config.toml
n_kv_head = 16
vocab_size = 18652
lr = 0.0128
lr_mult_up = 1.27
decay_shape = "cos"
final_lr_fraction = 0.0
seq_len = 1024
doc_mask = true
Each number is 50 + 15 x the weight over its row's rms, rounded and kept within 0 to 99. Layers, rows and columns count from 0. The size before them is the row's rms in percent of the matrix's.

# layer 6 MLP down, 512x2048, rms 0.0333, rows 76-130, columns 768-895
103:62 62 52 59 51 21 39 48 49 47 71 55 54 39 78 59 47 50 30 56 79 39 45 49 46 50 44 57 29 42 59 42 26 47 31 24 60 61 66 58 48 89 54 40 58 41 80 56 56 59 53 42 41 67 76 49 65 70 56 22 60 53 52 55 42 43 43 34 58 60 51 28 10 48 42 35 18 38 52 37 43 41 61 77 59 23 59 44 42 63 64 71 56 66 76 63 64 38 62 40 56 48 44 23 64 43 52 43 41 50 43 22 30 40 48 76 27 39 41 26 67 23 29 43 47 78 41 40
098:65 38 29 65 70 53 56 36 29 33 54 63 19 30 75 54 29 41 41 30 42 29 51 50 32 85 56 63 80 35 41 34 65 47 47 69 50 57 52 51 56 37 68 33 52 22 56 55 72 68 44 49 41 63 43 46 32 46 67 42 77 42 50 37 52 50 47 56 66 85 44 61 69 42 47 38 70 57 75 58 63 30 53 77 48 48 61 70 35 59 58 32 62 76 44 44 33 64 28 59 46 53 43 55 64 75 66 55 40 76 48 29 47 54 52 37 44 44 53 70 50 48 79 28 42 36 27 51
105:46 57 62 39 53 69 52 49 55 40 32 54 77 65 64 12 31 57 47 29 43 50 63 55 50 44 46 77 38 50 42 33 26 88 22 46 68 42 47 43 54 26 31 61 50 37 45 77 19 44 46 60 22 59 49 94 27 36 35 64 43 52 60 44 33 32 60 47 67 61 32 34 42 32 72 15 47 48 51 47 62 17 52 25 73 35 32 54 48 49 48 54 52 50 27 45 71 24 50 47 15 42 50 85 38 25 57 72 40 51 40 77 46 37 58 43 50 64 57 72 57 46 56 41 65 54 35 27
103:53 63 75 56 58 39 43 44 42 61 54 38 30 34 01 62 24 47 19 30 54 62 65 42 42 61 65 27 40 59 48 42 42 30 40 38 52 39 56 52 59 51 49 59 53 52 58 59 50 49 42 49 60 59 50 53 56 38 44 57 68 43 34 58 36 45 18 54 73 48 46 62 75 36 53 54 44 58 30 59 40 62 55 67 50 38 34 43 55 46 66 59 38 68 63 41 79 50 54 45 53 72 47 59 40 53 35 31 42 39 64 43 65 56 42 66 37 53 45 42 39 51 49 36 65 57 52 69
100:45 30 42 29 44 37 58 52 45 35 48 50 33 53 58 69 62 65 44 50 65 35 47 53 25 36 46 45 69 48 58 60 47 41 64 63 53 45 40 24 31 58 37 39 46 36 28 46 42 63 55 68 53 43 36 48 66 37 52 35 66 57 50 55 78 33 39 54 52 64 70 80 43 54 66 71 56 52 64 57 26 12 48 02 63 37 43 38 56 71 56 90 99 49 58 67 41 59 38 63 34 40 42 52 54 49 49 37 27 36 35 69 49 26 46 56 30 34 76 17 57 39 21 98 61 74 52 31
098:45 56 69 51 73 46 46 35 66 58 51 54 53 21 39 64 59 11 74 43 52 62 29 45 59 47 27 38 61 59 34 49 38 57 63 54 29 54 41 42 55 57 54 38 46 40 32 40 37 78 65 47 70 52 63 45 66 60 56 40 60 56 67 54 71 60 40 49 36 63 65 53 38 54 67 51 51 64 30 63 53 42 64 35 50 30 52 39 27 52 57 81 42 46 37 38 49 33 70 42 64 38 03 53 45 26 49 77 74 22 44 49 39 40 66 97 51 30 46 45 57 35 68 39 43 45 33 58
101:53 42 40 41 14 47 53 52 70 41 60 45 36 73 34 46 61 56 26 61 31 58 44 45 72 56 87 35 24 45 51 53 51 26 45 18 64 64 29 37 67 37 39 56 54 19 39 40 56 43 55 47 48 30 39 45 45 59 44 61 33 51 47 61 25 48 54 32 70 52 18 61 43 32 26 39 57 38 57 39 56 50 58 55 57 55 38 63 59 56 47 34 60 56 66 29 51 82 53 62 54 52 71 48 59 36 13 42 69 75 43 33 60 27 52 23 66 19 47 65 67 51 41 33 47 60 40 28
098:51 57 65 56 34 58 49 67 50 47 56 58 27 53 36 59 43 63 33 45 52 52 63 49 64 39 65 66 35 30 36 56 53 60 87 57 35 29 60 58 38 75 43 45 33 61 48 30 48 61 43 45 37 51 58 55 45 23 57 51 49 39 48 57 62 12 53 53 70 56 68 54 56 51 49 48 57 62 74 45 80 22 40 62 26 22 52 71 76 27 67 58 60 74 22 37 68 29 27 62 29 26 47 42 39 69 59 44 53 68 39 61 89 35 40 29 66 77 63 37 39 55 43 64 45 58 71 60
101:51 61 40 53 52 60 49 51 40 49 49 44 60 41 57 59 52 52 35 40 67 49 37 48 58 52 35 41 32 75 50 72 58 61 46 65 56 38 32 56 86 62 51 47 74 44 48 65 74 42 45 52 43 43 36 63 53 58 40 52 50 40 44 38 64 49 49 35 50 58 34 73 46 72 47 65 38 58 20 63 36 40 56 35 32 56 53 70 41 62 51 34 51 43 45 61 50 52 36 44 35 31 43 65 40 52 62 67 41 58 72 63 64 32 59 60 53 46 56 42 49 59 29 52 88 43 22 39
097:54 80 48 32 75 32 39 41 56 62 43 44 43 22 53 50 42 36 13 45 64 42 60 79 41 65 35 63 77 38 49 38 64 66 42 58 58 49 53 42 56 45 71 59 16 57 47 51 43 47 52 48 40 38 39 45 40 44 52 53 54 42 37 58 56 31 38 55 44 30 54 39 59 43 47 60 51 45 66 57 55 64 66 46 47 55 64 49 52 42 33 49 63 54 54 42 79 28 73 60 38 59 58 54 38 52 74 85 51 60 67 17 74 57 69 78 38 33 59 12 80 31 37 37 61 48 49 48
101:48 54 21 59 60 28 28 49 32 60 36 42 59 64 50 33 63 41 39 51 83 54 53 72 57 64 43 10 44 66 34 59 28 57 54 69 63 58 52 35 45 75 49 51 73 91 30 56 51 21 69 45 35 76 31 46 57 40 49 61 77 48 50 32 50 14 55 12 68 28 71 47 50 58 43 59 50 30 65 63 54 51 33 72 62 37 46 53 19 35 35 61 46 60 37 46 44 66 34 41 55 51 71 47 42 36 38 63 51 32 62 54 53 79 63 61 55 59 57 62 37 53 71 46 53 44 34 71
103:21 18 45 78 51 27 72 52 58 44 66 31 54 36 60 60 58 48 63 75 31 40 49 34 25 55 43 73 62 42 32 49 32 27 67 53 41 75 75 48 49 38 51 46 22 34 51 56 10 40 52 80 60 34 61 49 67 62 67 77 68 25 60 79 50 30 44 39 54 75 51 53 67 59 38 58 54 72 58 64 51 44 32 42 45 62 54 38 47 32 61 38 48 41 53 48 26 62 34 52 47 58 56 50 67 45 37 70 73 45 20 68 51 58 37 34 62 61 54 57 66 54 42 40 40 35 70 43
102:63 67 43 36 42 59 53 46 62 01 36 47 57 48 34 47 50 60 48 42 44 51 65 72 75 58 51 20 48 71 42 58 52 48 50 70 50 48 48 66 40 58 50 62 48 35 45 49 45 39 45 54 49 70 48 30 52 38 67 53 59 33 41 29 49 30 45 27 54 42 32 28 57 65 36 38 71 53 67 17 59 52 30 35 41 70 54 56 51 72 59 58 46 57 43 67 56 69 30 57 36 47 41 46 52 57 58 59 42 35 60 44 75 45 52 67 56 50 61 81 47 68 42 54 45 77 53 36
101:65 43 45 36 28 60 45 48 60 40 80 58 41 53 57 65 49 67 30 77 64 77 42 56 39 48 57 39 41 53 34 42 49 70 46 80 56 58 58 53 49 44 55 50 32 40 48 60 66 42 26 81 70 84 26 48 47 61 53 43 46 38 27 54 68 31 60 15 34 51 67 71 30 56 23 24 42 61 52 78 46 48 44 43 46 69 43 44 68 59 56 78 58 59 65 72 45 57 61 65 46 64 50 61 39 54 35 57 58 29 34 59 41 30 42 50 81 55 36 46 28 48 29 39 43 54 47 36
101:56 58 37 60 27 42 22 48 59 45 44 38 69 27 27 43 87 49 31 62 30 11 51 55 54 62 55 18 43 55 63 59 37 55 42 70 48 64 35 54 48 42 45 67 41 63 66 53 35 35 43 50 62 69 61 38 38 51 49 68 53 44 24 25 34 53 48 41 24 41 65 43 45 46 42 45 48 67 12 68 29 63 66 48 47 68 60 53 22 50 40 50 55 30 49 57 24 47 25 56 69 40 34 59 35 46 61 66 58 59 63 33 57 41 41 46 52 67 33 28 24 13 75 54 66 27 55 42
098:30 12 53 32 69 50 27 70 53 92 73 61 49 47 42 78 58 41 67 31 58 50 52 62 48 59 53 71 31 90 48 54 31 52 49 41 51 53 52 55 67 30 60 26 61 38 21 49 37 74 53 47 51 48 54 75 35 28 57 19 26 47 33 45 53 39 58 53 17 23 86 67 88 50 52 76 57 74 60 42 49 86 39 51 47 53 34 48 59 55 46 43 59 62 58 53 30 36 61 73 35 51 29 44 55 53 32 81 48 65 49 61 55 31 32 61 51 21 53 55 72 46 77 34 61 64 55 36
098:45 54 67 74 46 32 44 48 67 66 32 35 47 40 61 50 40 63 40 45 42 46 49 49 43 61 30 50 26 58 43 51 62 47 38 50 69 51 60 51 59 63 58 33 38 75 54 65 30 51 41 41 57 48 47 61 65 57 50 50 36 11 47 56 69 48 66 26 36 39 54 43 70 64 27 54 45 48 41 51 41 76 52 50 47 37 62 72 56 64 53 77 38 45 41 32 68 61 64 50 82 65 23 53 56 32 48 46 32 17 57 45 49 66 48 53 39 54 55 57 65 61 36 51 71 49 46 42
100:45 53 51 52 75 80 58 55 41 56 69 45 32 51 75 41 56 51 91 66 43 37 26 39 93 40 28 25 53 57 62 28 65 65 39 33 60 44 48 45 58 28 63 47 43 58 36 35 64 60 41 62 48 29 60 41 62 45 58 73 43 36 72 22 40 50 52 36 42 70 39 62 49 28 56 39 59 57 41 64 29 75 45 60 59 63 68 60 29 33 35 28 61 33 43 46 61 62 41 39 41 44 80 53 65 90 44 40 47 49 51 34 43 68 66 60 25 52 35 82 64 27 75 36 21 62 50 45
108:40 61 70 51 63 46 48 38 80 41 48 53 54 60 69 40 30 23 35 41 66 50 49 49 46 41 62 46 71 33 48 59 27 71 30 24 65 26 51 31 49 37 62 62 33 30 47 59 63 39 49 38 53 69 32 59 62 31 31 49 39 52 45 43 46 24 36 36 57 73 60 76 40 35 47 49 45 49 36 56 49 48 44 45 34 65 49 62 26 43 59 54 50 62 49 54 48 54 61 68 51 67 57 37 29 63 48 24 51 78 29 46 70 71 47 33 33 38 42 27 27 76 23 51 72 66 98 76
099:46 38 61 45 38 45 58 56 40 56 49 45 33 53 51 47 64 75 65 87 51 55 66 45 31 43 55 73 49 26 52 60 39 32 54 41 49 84 63 41 81 74 57 62 35 46 56 55 36 64 52 49 40 27 51 35 57 45 61 44 45 46 47 75 66 37 70 51 47 52 48 62 64 38 47 41 49 59 57 36 25 53 48 36 81 18 41 38 75 69 51 75 71 75 33 47 64 44 46 44 46 57 47 38 47 39 68 69 42 30 42 55 60 28 56 73 36 50 65 34 58 41 75 37 57 55 35 23
099:45 55 63 65 64 49 56 47 40 35 45 38 56 48 42 57 37 60 05 43 49 83 69 34 46 62 48 28 52 25 36 55 59 46 45 45 48 58 54 66 55 54 50 58 63 36 37 26 41 48 57 41 57 59 41 22 38 31 58 41 86 57 30 44 52 67 53 18 64 47 46 43 57 61 37 59 37 21 73 42 36 55 49 66 66 58 32 79 57 70 29 37 59 54 70 48 59 53 25 34 38 55 53 76 51 54 56 54 46 75 27 17 61 29 74 65 68 60 46 88 20 25 54 48 14 41 56 23
099:49 39 55 57 64 53 44 64 59 47 67 56 65 27 30 20 21 60 58 47 65 50 47 55 37 54 30 58 42 42 46 35 51 22 35 53 47 36 50 45 57 40 64 40 45 65 52 51 62 49 54 60 70 41 37 51 73 56 59 51 50 46 54 60 45 92 53 52 31 71 62 35 42 44 57 41 35 55 45 58 48 69 58 36 34 49 20 51 46 22 35 46 43 45 67 54 09 52 52 46 30 55 22 32 29 65 53 28 46 57 55 58 59 30 53 67 52 50 38 67 27 50 37 64 47 77 64 56
116:76 51 38 55 52 37 21 64 53 50 59 53 44 60 51 69 98 51 42 29 53 56 52 80 36 62 62 42 46 61 48 53 55 44 41 40 60 57 99 57 45 63 40 47 54 56 43 45 52 43 34 56 26 52 53 48 63 46 55 40 45 46 34 53 61 48 44 47 34 63 45 44 49 51 66 43 51 70 59 58 57 70 32 40 62 46 33 50 41 50 46 39 43 64 40 50 40 45 71 63 65 37 58 48 38 33 79 47 26 42 62 56 39 25 52 24 59 57 47 77 47 38 77 43 52 34 41 28
095:30 51 45 99 61 55 38 38 63 72 69 67 25 36 72 43 48 65 38 51 68 32 27 38 90 78 59 35 67 23 42 40 49 52 41 46 38 66 48 71 47 41 60 52 63 75 46 59 31 47 28 19 43 25 48 07 44 38 53 56 28 51 41 45 40 67 54 26 58 69 74 42 64 19 45 15 59 59 43 86 64 65 34 50 51 71 68 43 55 70 63 45 35 78 46 69 57 47 58 55 37 55 51 64 45 37 45 77 49 30 55 42 54 65 52 43 31 43 36 29 34 81 30 34 60 59 80 47
099:25 31 26 32 55 38 27 56 50 48 76 63 43 26 27 26 39 36 33 58 63 16 59 28 20 39 50 50 57 38 74 51 25 69 23 64 52 46 60 42 37 36 64 71 52 31 69 53 42 66 50 47 57 53 51 73 65 68 40 39 51 51 69 59 45 72 43 70 51 54 39 33 14 32 49 41 51 55 45 22 42 49 47 52 28 47 56 58 60 41 59 65 73 10 58 48 34 46 45 61 65 49 66 26 57 43 42 61 65 60 61 63 50 29 70 43 48 61 34 61 56 38 35 44 62 46 46 36
096:38 64 56 51 34 45 41 49 57 32 64 74 40 63 35 54 42 59 40 39 44 64 57 70 57 62 52 34 78 68 19 39 33 68 55 44 52 76 48 40 52 51 57 52 71 50 73 30 44 60 37 33 41 48 99 58 60 41 56 45 55 55 57 33 50 50 49 32 40 43 34 57 52 40 40 74 45 49 74 51 53 45 64 61 42 32 60 53 27 55 79 62 70 62 25 62 48 44 35 79 53 40 19 39 45 40 61 27 48 49 60 62 50 48 43 74 39 69 39 28 36 36 49 87 33 64 71 38
100:79 55 27 49 52 55 25 81 53 54 60 48 40 50 43 43 61 27 60 59 43 41 32 53 61 60 72 38 32 63 42 41 42 43 39 70 65 70 57 33 19 21 56 40 67 59 59 67 43 38 49 44 50 59 24 66 46 63 22 63 61 64 61 65 38 38 31 22 54 49 62 40 64 32 57 40 39 74 64 55 64 34 24 25 27 58 69 32 13 61 64 61 33 42 32 28 49 34 54 40 44 33 45 23 58 36 49 41 60 58 43 31 32 46 52 30 56 24 69 33 39 80 48 62 46 72 61 49
104:61 46 34 57 41 38 75 38 67 49 33 71 55 27 70 34 49 49 28 60 43 75 37 53 39 50 61 73 25 76 24 40 74 39 48 40 37 63 64 51 53 56 58 50 45 63 64 53 53 63 66 16 35 59 57 66 51 58 50 58 48 48 43 48 64 43 62 47 72 42 24 40 59 69 65 49 86 57 53 44 63 31 62 43 43 57 40 57 79 25 59 72 63 41 34 90 70 45 55 43 54 38 34 60 37 53 56 44 39 65 63 53 36 65 46 71 49 67 25 40 32 60 47 66 64 45 21 44
098:65 84 22 60 43 67 43 34 55 31 42 50 68 51 39 60 55 56 55 63 65 63 44 62 38 56 38 48 61 17 48 60 49 67 49 61 43 27 46 55 28 72 61 13 90 79 24 57 42 36 44 60 59 33 77 41 55 63 34 54 66 45 38 46 49 69 24 50 29 47 78 53 47 58 50 43 44 56 55 26 46 57 87 59 49 18 44 55 40 57 47 58 46 36 56 34 40 57 48 67 66 39 73 56 43 43 66 47 46 60 60 58 61 69 50 50 36 42 62 46 58 37 54 34 52 37 21 67
102:33 50 58 57 68 43 42 45 46 39 43 54 53 39 78 28 41 71 69 39 58 35 48 42 18 29 35 38 78 23 52 47 60 27 70 49 67 47 49 47 38 75 47 42 33 51 46 88 51 53 55 32 54 60 63 61 46 45 37 46 37 58 61 83 54 46 50 54 38 63 27 44 64 67 63 48 54 59 65 76 51 41 64 37 48 70 69 29 59 67 28 61 38 38 36 54 84 48 58 62 52 57 44 55 40 48 45 24 53 56 41 56 18 49 63 29 23 64 55 43 71 48 58 61 78 49 30 54
101:52 48 38 61 53 61 59 53 47 78 55 71 56 63 37 49 33 63 61 46 56 36 66 66 11 39 54 69 54 52 26 67 63 55 52 53 66 52 45 63 46 73 73 54 40 53 30 59 63 23 74 17 60 46 20 52 49 59 50 49 50 57 39 32 41 73 55 40 32 34 28 48 44 44 67 37 54 67 46 06 49 43 62 40 41 46 51 79 75 45 63 63 29 44 45 51 54 37 62 45 46 56 47 39 45 78 73 44 59 54 47 47 42 68 59 31 43 26 54 35 61 35 41 73 69 39 63 39
101:50 65 46 24 58 80 58 66 47 48 53 55 33 57 36 44 36 49 25 32 57 44 32 43 66 13 54 52 41 38 63 35 37 67 34 72 59 49 36 58 41 47 75 44 58 63 22 58 20 53 30 52 60 51 56 50 64 42 53 61 48 62 40 70 55 50 51 42 84 44 36 60 78 40 54 44 51 46 20 52 54 63 42 57 46 61 49 70 48 52 56 10 44 44 51 44 64 17 73 53 62 31 48 58 42 72 62 68 38 39 66 29 50 33 65 64 59 43 69 49 39 53 42 53 66 39 64 57
100:74 60 65 57 56 51 43 42 56 44 60 59 37 52 70 52 61 51 42 37 31 43 48 44 48 51 45 41 74 48 72 69 57 71 37 40 38 52 39 64 16 57 63 64 51 29 32 63 26 48 48 24 53 42 20 42 54 70 57 81 54 47 49 39 55 52 41 42 29 44 78 45 55 48 44 71 65 52 23 40 28 41 46 49 63 64 23 85 38 58 35 59 54 23 50 53 64 47 76 38 42 69 39 67 51 29 65 70 48 48 55 57 58 54 41 71 38 70 28 74 42 34 39 61 46 64 70 45
097:51 97 70 52 30 54 67 35 43 39 34 48 22 60 10 32 62 48 46 36 49 48 26 47 32 33 39 68 51 65 59 55 34 50 51 60 39 64 67 64 46 29 81 60 46 31 73 56 38 36 40 63 65 43 61 85 42 75 55 48 56 42 74 53 74 48 60 46 45 63 60 38 24 54 33 71 57 29 65 76 36 70 68 35 62 20 53 21 47 67 52 69 71 47 67 64 56 61 50 31 50 58 44 50 30 46 24 18 67 32 61 66 66 54 65 60 34 06 45 42 63 66 47 53 42 68 55 50
101:63 46 64 18 29 50 60 18 29 32 68 36 51 59 91 37 41 50 53 40 43 77 43 57 51 55 54 65 56 47 45 30 48 48 53 41 67 31 18 38 63 32 28 61 55 44 46 73 62 53 58 61 52 54 63 52 43 27 44 38 76 50 68 41 38 49 60 36 33 34 41 67 43 55 32 51 31 19 63 73 63 34 52 09 58 48 42 59 51 46 55 54 62 54 43 45 46 70 62 66 62 35 57 35 40 59 66 62 46 59 37 57 61 46 47 23 62 43 36 40 69 41 68 57 28 35 43 24
102:43 30 67 71 45 38 59 35 45 29 34 63 51 37 52 44 54 45 65 71 40 66 38 44 46 52 69 64 27 50 21 50 51 27 51 30 59 41 35 51 43 68 42 79 66 66 57 75 81 50 32 36 69 48 64 34 60 44 66 71 31 47 35 52 58 56 56 32 61 65 44 47 49 33 73 52 18 20 34 24 72 44 45 48 45 24 40 21 44 71 35 54 46 61 46 44 67 44 44 57 49 33 39 50 57 67 51 72 45 54 34 37 64 32 55 51 46 53 39 42 32 67 43 19 56 53 36 56
097:54 39 47 36 16 59 51 44 89 21 44 51 46 55 47 43 37 30 72 61 43 18 26 44 63 35 67 39 53 44 45 59 27 64 58 76 54 49 40 84 24 41 33 37 74 35 31 56 54 56 82 44 54 43 43 52 38 31 33 29 42 58 47 51 44 41 60 62 50 35 65 38 71 41 36 67 62 44 64 49 50 66 57 62 55 72 61 45 47 67 48 27 61 37 65 66 68 36 57 72 44 44 62 66 44 53 68 35 35 53 37 44 62 41 67 42 61 41 64 82 35 54 54 42 32 54 38 45
098:46 50 82 58 47 53 63 46 37 62 72 49 47 49 59 31 67 43 54 16 59 73 70 48 27 51 62 32 58 53 46 50 45 57 66 52 50 38 16 63 37 56 52 81 61 81 49 72 63 31 48 38 59 66 64 56 67 59 67 40 60 64 66 50 51 49 42 51 55 44 50 43 63 49 27 47 53 85 74 61 44 39 59 72 74 24 42 68 39 33 40 26 56 46 66 23 47 71 54 78 65 39 79 51 46 64 35 84 49 47 64 12 30 28 42 49 59 28 48 55 66 89 80 48 36 45 33 69
097:35 26 18 40 46 46 43 47 57 53 34 50 36 66 51 29 38 64 32 75 29 41 08 45 54 53 23 33 33 60 42 69 62 51 79 43 49 82 80 54 49 45 49 44 44 36 55 77 19 55 47 50 39 59 58 46 69 53 39 56 28 61 52 65 62 66 22 41 66 46 41 64 56 39 64 57 65 45 50 66 53 27 47 42 56 08 42 42 53 57 54 47 48 57 71 56 68 62 43 35 75 67 37 83 38 51 32 56 24 35 37 64 49 52 64 39 31 63 57 39 57 55 69 52 67 66 58 59
102:39 63 63 48 44 66 52 69 58 64 76 27 28 49 50 22 34 68 56 35 69 47 47 50 47 66 48 60 57 40 41 33 45 23 63 52 53 34 58 50 67 41 52 54 69 54 38 50 57 58 58 51 52 40 31 56 27 50 35 47 38 45 63 40 50 37 60 29 51 58 50 49 38 56 65 58 62 34 50 63 57 43 63 58 62 71 57 48 31 70 77 43 76 65 48 66 57 39 49 52 55 71 55 49 43 49 47 38 44 49 50 62 37 53 21 56 57 27 49 21 77 40 35 54 41 32 17 51
103:69 11 49 41 39 63 36 64 51 61 62 49 35 60 45 45 47 55 47 28 32 51 26 37 55 73 62 49 60 40 66 48 36 33 39 60 54 92 57 56 48 34 42 50 73 42 43 19 37 54 64 63 27 54 62 56 24 33 72 85 49 52 63 50 40 55 49 29 44 67 34 38 55 36 69 47 52 26 43 75 51 37 41 40 51 15 64 53 37 43 55 59 32 57 59 63 75 95 76 76 63 85 48 85 25 41 60 55 56 37 66 61 32 45 43 47 40 48 77 45 50 36 11 45 56 30 43 59
100:49 69 48 85 24 34 50 40 37 33 58 36 24 32 53 45 54 34 59 46 48 62 50 54 50 21 54 70 40 47 47 50 37 83 39 42 55 35 65 46 47 45 69 53 51 21 54 60 51 72 51 48 41 31 45 66 68 31 05 52 53 40 52 76 40 19 41 48 67 72 37 79 42 50 56 22 37 31 39 59 27 55 66 84 31 48 47 60 67 59 23 57 49 26 65 38 70 65 62 57 43 43 58 99 62 53 65 43 60 27 45 85 51 42 60 60 63 64 32 62 31 49 33 57 57 74 34 44
100:52 56 38 70 67 38 34 44 38 35 51 45 55 31 59 35 41 75 68 58 87 47 53 45 26 72 54 61 34 36 32 62 56 62 72 67 53 04 47 74 70 64 35 32 52 39 56 38 34 49 39 54 36 31 54 33 63 63 35 42 77 24 45 62 53 50 60 70 31 44 50 75 64 30 28 47 58 51 65 40 51 16 48 38 55 56 33 52 35 57 44 59 50 64 50 39 57 37 47 41 54 58 12 64 62 55 21 56 70 38 55 48 61 75 86 51 44 41 42 95 67 37 55 62 62 41 37 36
096:66 56 72 53 38 71 40 53 62 42 19 63 63 53 47 56 43 40 39 41 41 42 55 49 61 59 58 39 56 60 29 33 64 51 55 44 56 77 65 23 52 56 50 62 55 85 35 50 44 52 48 36 63 72 52 36 50 60 27 60 51 45 46 40 64 47 39 52 21 36 57 54 61 59 27 64 62 48 74 56 12 43 36 39 53 32 34 57 60 09 66 64 31 68 44 52 64 66 62 38 44 59 64 32 55 38 50 66 56 24 49 49 28 50 48 38 31 63 65 27 54 47 40 60 26 60 63 66
098:46 48 43 79 49 69 49 60 52 44 68 88 43 61 56 49 24 37 42 74 58 48 69 51 36 43 30 45 46 72 42 32 22 95 34 50 42 35 54 14 06 50 40 79 40 65 47 53 25 60 47 68 64 49 37 24 64 50 39 32 32 48 51 29 48 21 68 23 26 44 54 69 41 57 32 47 38 51 72 47 36 52 57 34 61 44 41 63 26 29 53 55 45 61 36 62 48 99 54 46 41 60 54 78 44 28 82 66 42 45 51 55 74 50 33 27 35 48 52 65 26 58 57 62 52 37 35 62
099:59 36 48 73 72 54 33 28 33 58 61 56 34 63 77 55 28 55 66 77 37 44 57 66 99 79 44 55 25 59 71 51 33 60 46 40 72 54 23 63 34 47 42 55 45 58 36 67 53 59 49 53 34 79 57 63 55 43 81 25 30 60 57 53 62 56 55 36 66 57 34 11 49 47 34 57 69 44 69 43 49 36 55 37 70 47 77 39 42 45 10 29 44 29 69 52 47 55 46 74 24 39 39 29 54 91 49 53 68 30 59 30 75 46 64 58 61 24 42 33 35 43 50 83 25 65 47 25
095:51 46 53 52 53 46 63 43 61 57 20 59 67 48 47 58 68 30 31 26 34 37 67 62 29 54 34 58 46 68 47 73 58 52 60 20 80 67 35 51 51 61 83 43 64 68 28 57 55 57 67 44 54 33 45 17 51 58 46 57 57 60 46 51 34 67 32 36 34 47 59 52 57 57 01 58 46 44 27 67 56 54 70 66 12 43 34 26 49 65 64 63 67 43 35 48 51 30 69 50 35 63 61 39 33 36 56 55 49 35 74 66 39 68 48 52 81 53 63 31 65 31 38 28 40 54 47 16
099:50 58 56 49 54 52 43 49 44 49 72 39 60 49 35 22 51 37 57 32 50 51 55 51 51 19 47 60 61 84 63 48 53 37 59 56 61 65 12 59 64 61 41 08 56 26 67 53 65 50 44 08 38 59 80 39 68 36 32 49 66 67 40 51 54 48 44 33 24 61 68 43 49 54 65 50 67 69 47 56 44 44 64 56 54 57 62 47 41 15 36 29 60 33 48 45 45 52 70 45 72 52 47 40 59 42 53 62 56 49 59 54 64 47 33 36 40 44 42 20 58 64 53 31 67 56 73 57
098:50 54 80 34 46 26 78 67 47 49 58 42 56 57 52 42 26 48 52 33 58 63 45 48 41 43 36 56 47 40 58 97 37 36 73 62 64 43 49 78 53 49 67 46 30 56 23 44 52 49 66 56 60 63 62 49 59 48 41 72 57 49 61 66 55 57 72 55 45 61 64 44 78 55 58 57 73 60 56 33 22 69 64 46 39 57 64 62 55 47 45 13 39 21 58 43 50 56 42 38 46 49 73 15 40 64 32 53 42 42 58 63 58 53 40 47 34 70 47 60 66 60 58 56 41 34 58 28
098:62 75 49 39 63 54 41 25 28 24 57 52 01 51 39 73 67 48 47 32 62 58 35 65 52 25 49 51 59 19 40 24 62 36 71 48 42 54 44 35 44 63 57 60 35 62 58 85 52 36 40 41 48 43 31 50 60 44 41 32 39 58 32 90 42 65 63 40 48 57 42 68 46 54 33 17 33 60 17 41 50 35 63 50 49 68 35 76 54 40 58 35 45 21 54 54 50 83 44 49 58 29 55 34 57 45 53 27 21 39 26 57 49 54 43 54 53 57 23 33 56 50 57 57 40 57 50 45
101:44 76 42 63 49 61 63 46 52 61 49 48 45 47 39 26 23 55 51 46 35 49 69 54 54 39 60 61 34 63 31 57 43 27 44 66 62 34 35 69 59 65 61 51 83 51 66 31 58 71 50 66 66 22 48 66 53 65 64 48 50 50 29 51 71 63 60 40 81 30 44 93 39 53 34 69 50 59 46 26 22 50 35 52 71 50 50 50 43 88 91 50 60 62 50 41 77 44 45 47 60 52 34 82 34 51 40 58 59 50 12 63 58 38 29 36 40 55 58 14 59 67 54 39 65 75 41 58
102:42 72 88 47 55 55 66 51 59 53 80 51 44 19 84 53 66 34 62 55 65 50 57 46 66 33 47 13 69 59 36 47 61 47 22 53 48 29 64 49 30 43 43 65 29 45 68 38 40 56 46 66 55 68 38 96 52 49 39 45 39 65 53 80 23 39 49 76 60 73 53 56 53 48 61 32 43 57 57 59 33 21 44 75 58 49 47 57 28 69 65 30 29 42 58 56 58 49 36 43 24 61 29 66 64 56 50 74 58 47 53 48 37 38 43 63 59 55 65 68 40 41 50 62 56 58 64 55
094:37 21 28 31 35 51 54 72 44 58 50 59 61 54 36 63 55 51 53 68 50 42 48 44 64 54 84 45 29 42 85 49 48 56 42 16 36 69 49 68 38 44 57 23 52 40 27 67 64 55 46 35 67 39 27 28 53 48 15 92 30 50 31 64 47 21 20 60 44 58 69 48 31 53 36 48 45 61 35 24 47 34 56 53 60 61 55 31 37 71 56 60 50 57 56 40 45 73 12 48 38 59 59 81 54 46 43 64 47 52 46 80 34 44 48 31 62 53 64 01 35 57 59 57 50 47 48 41
100:19 69 70 36 51 52 52 68 39 57 80 47 42 50 33 21 64 60 72 69 32 63 42 43 57 55 67 78 31 37 45 15 41 35 37 08 21 57 44 60 49 46 43 58 35 51 75 45 61 51 48 52 29 42 51 50 39 47 51 59 31 69 29 65 62 61 47 65 51 51 52 52 44 45 73 52 64 68 55 49 42 41 55 64 85 38 47 49 74 41 32 57 79 60 65 52 51 73 54 60 50 67 51 33 49 32 45 35 46 88 54 58 59 51 39 41 67 67 49 65 65 50 68 48 73 49 64 37
101:39 41 17 18 56 52 71 43 46 23 41 51 99 27 29 68 14 66 89 52 60 40 55 59 40 80 49 60 75 58 62 61 36 44 15 45 52 54 42 65 74 52 41 36 51 35 48 66 37 78 49 52 62 37 39 50 48 48 67 42 66 64 50 40 62 47 74 29 55 30 58 37 83 44 63 70 47 12 34 46 72 55 53 44 67 44 08 60 40 37 46 25 37 43 27 52 63 62 41 44 84 47 45 90 48 31 40 46 27 33 45 41 47 67 45 70 49 66 49 27 35 90 30 47 52 76 79 46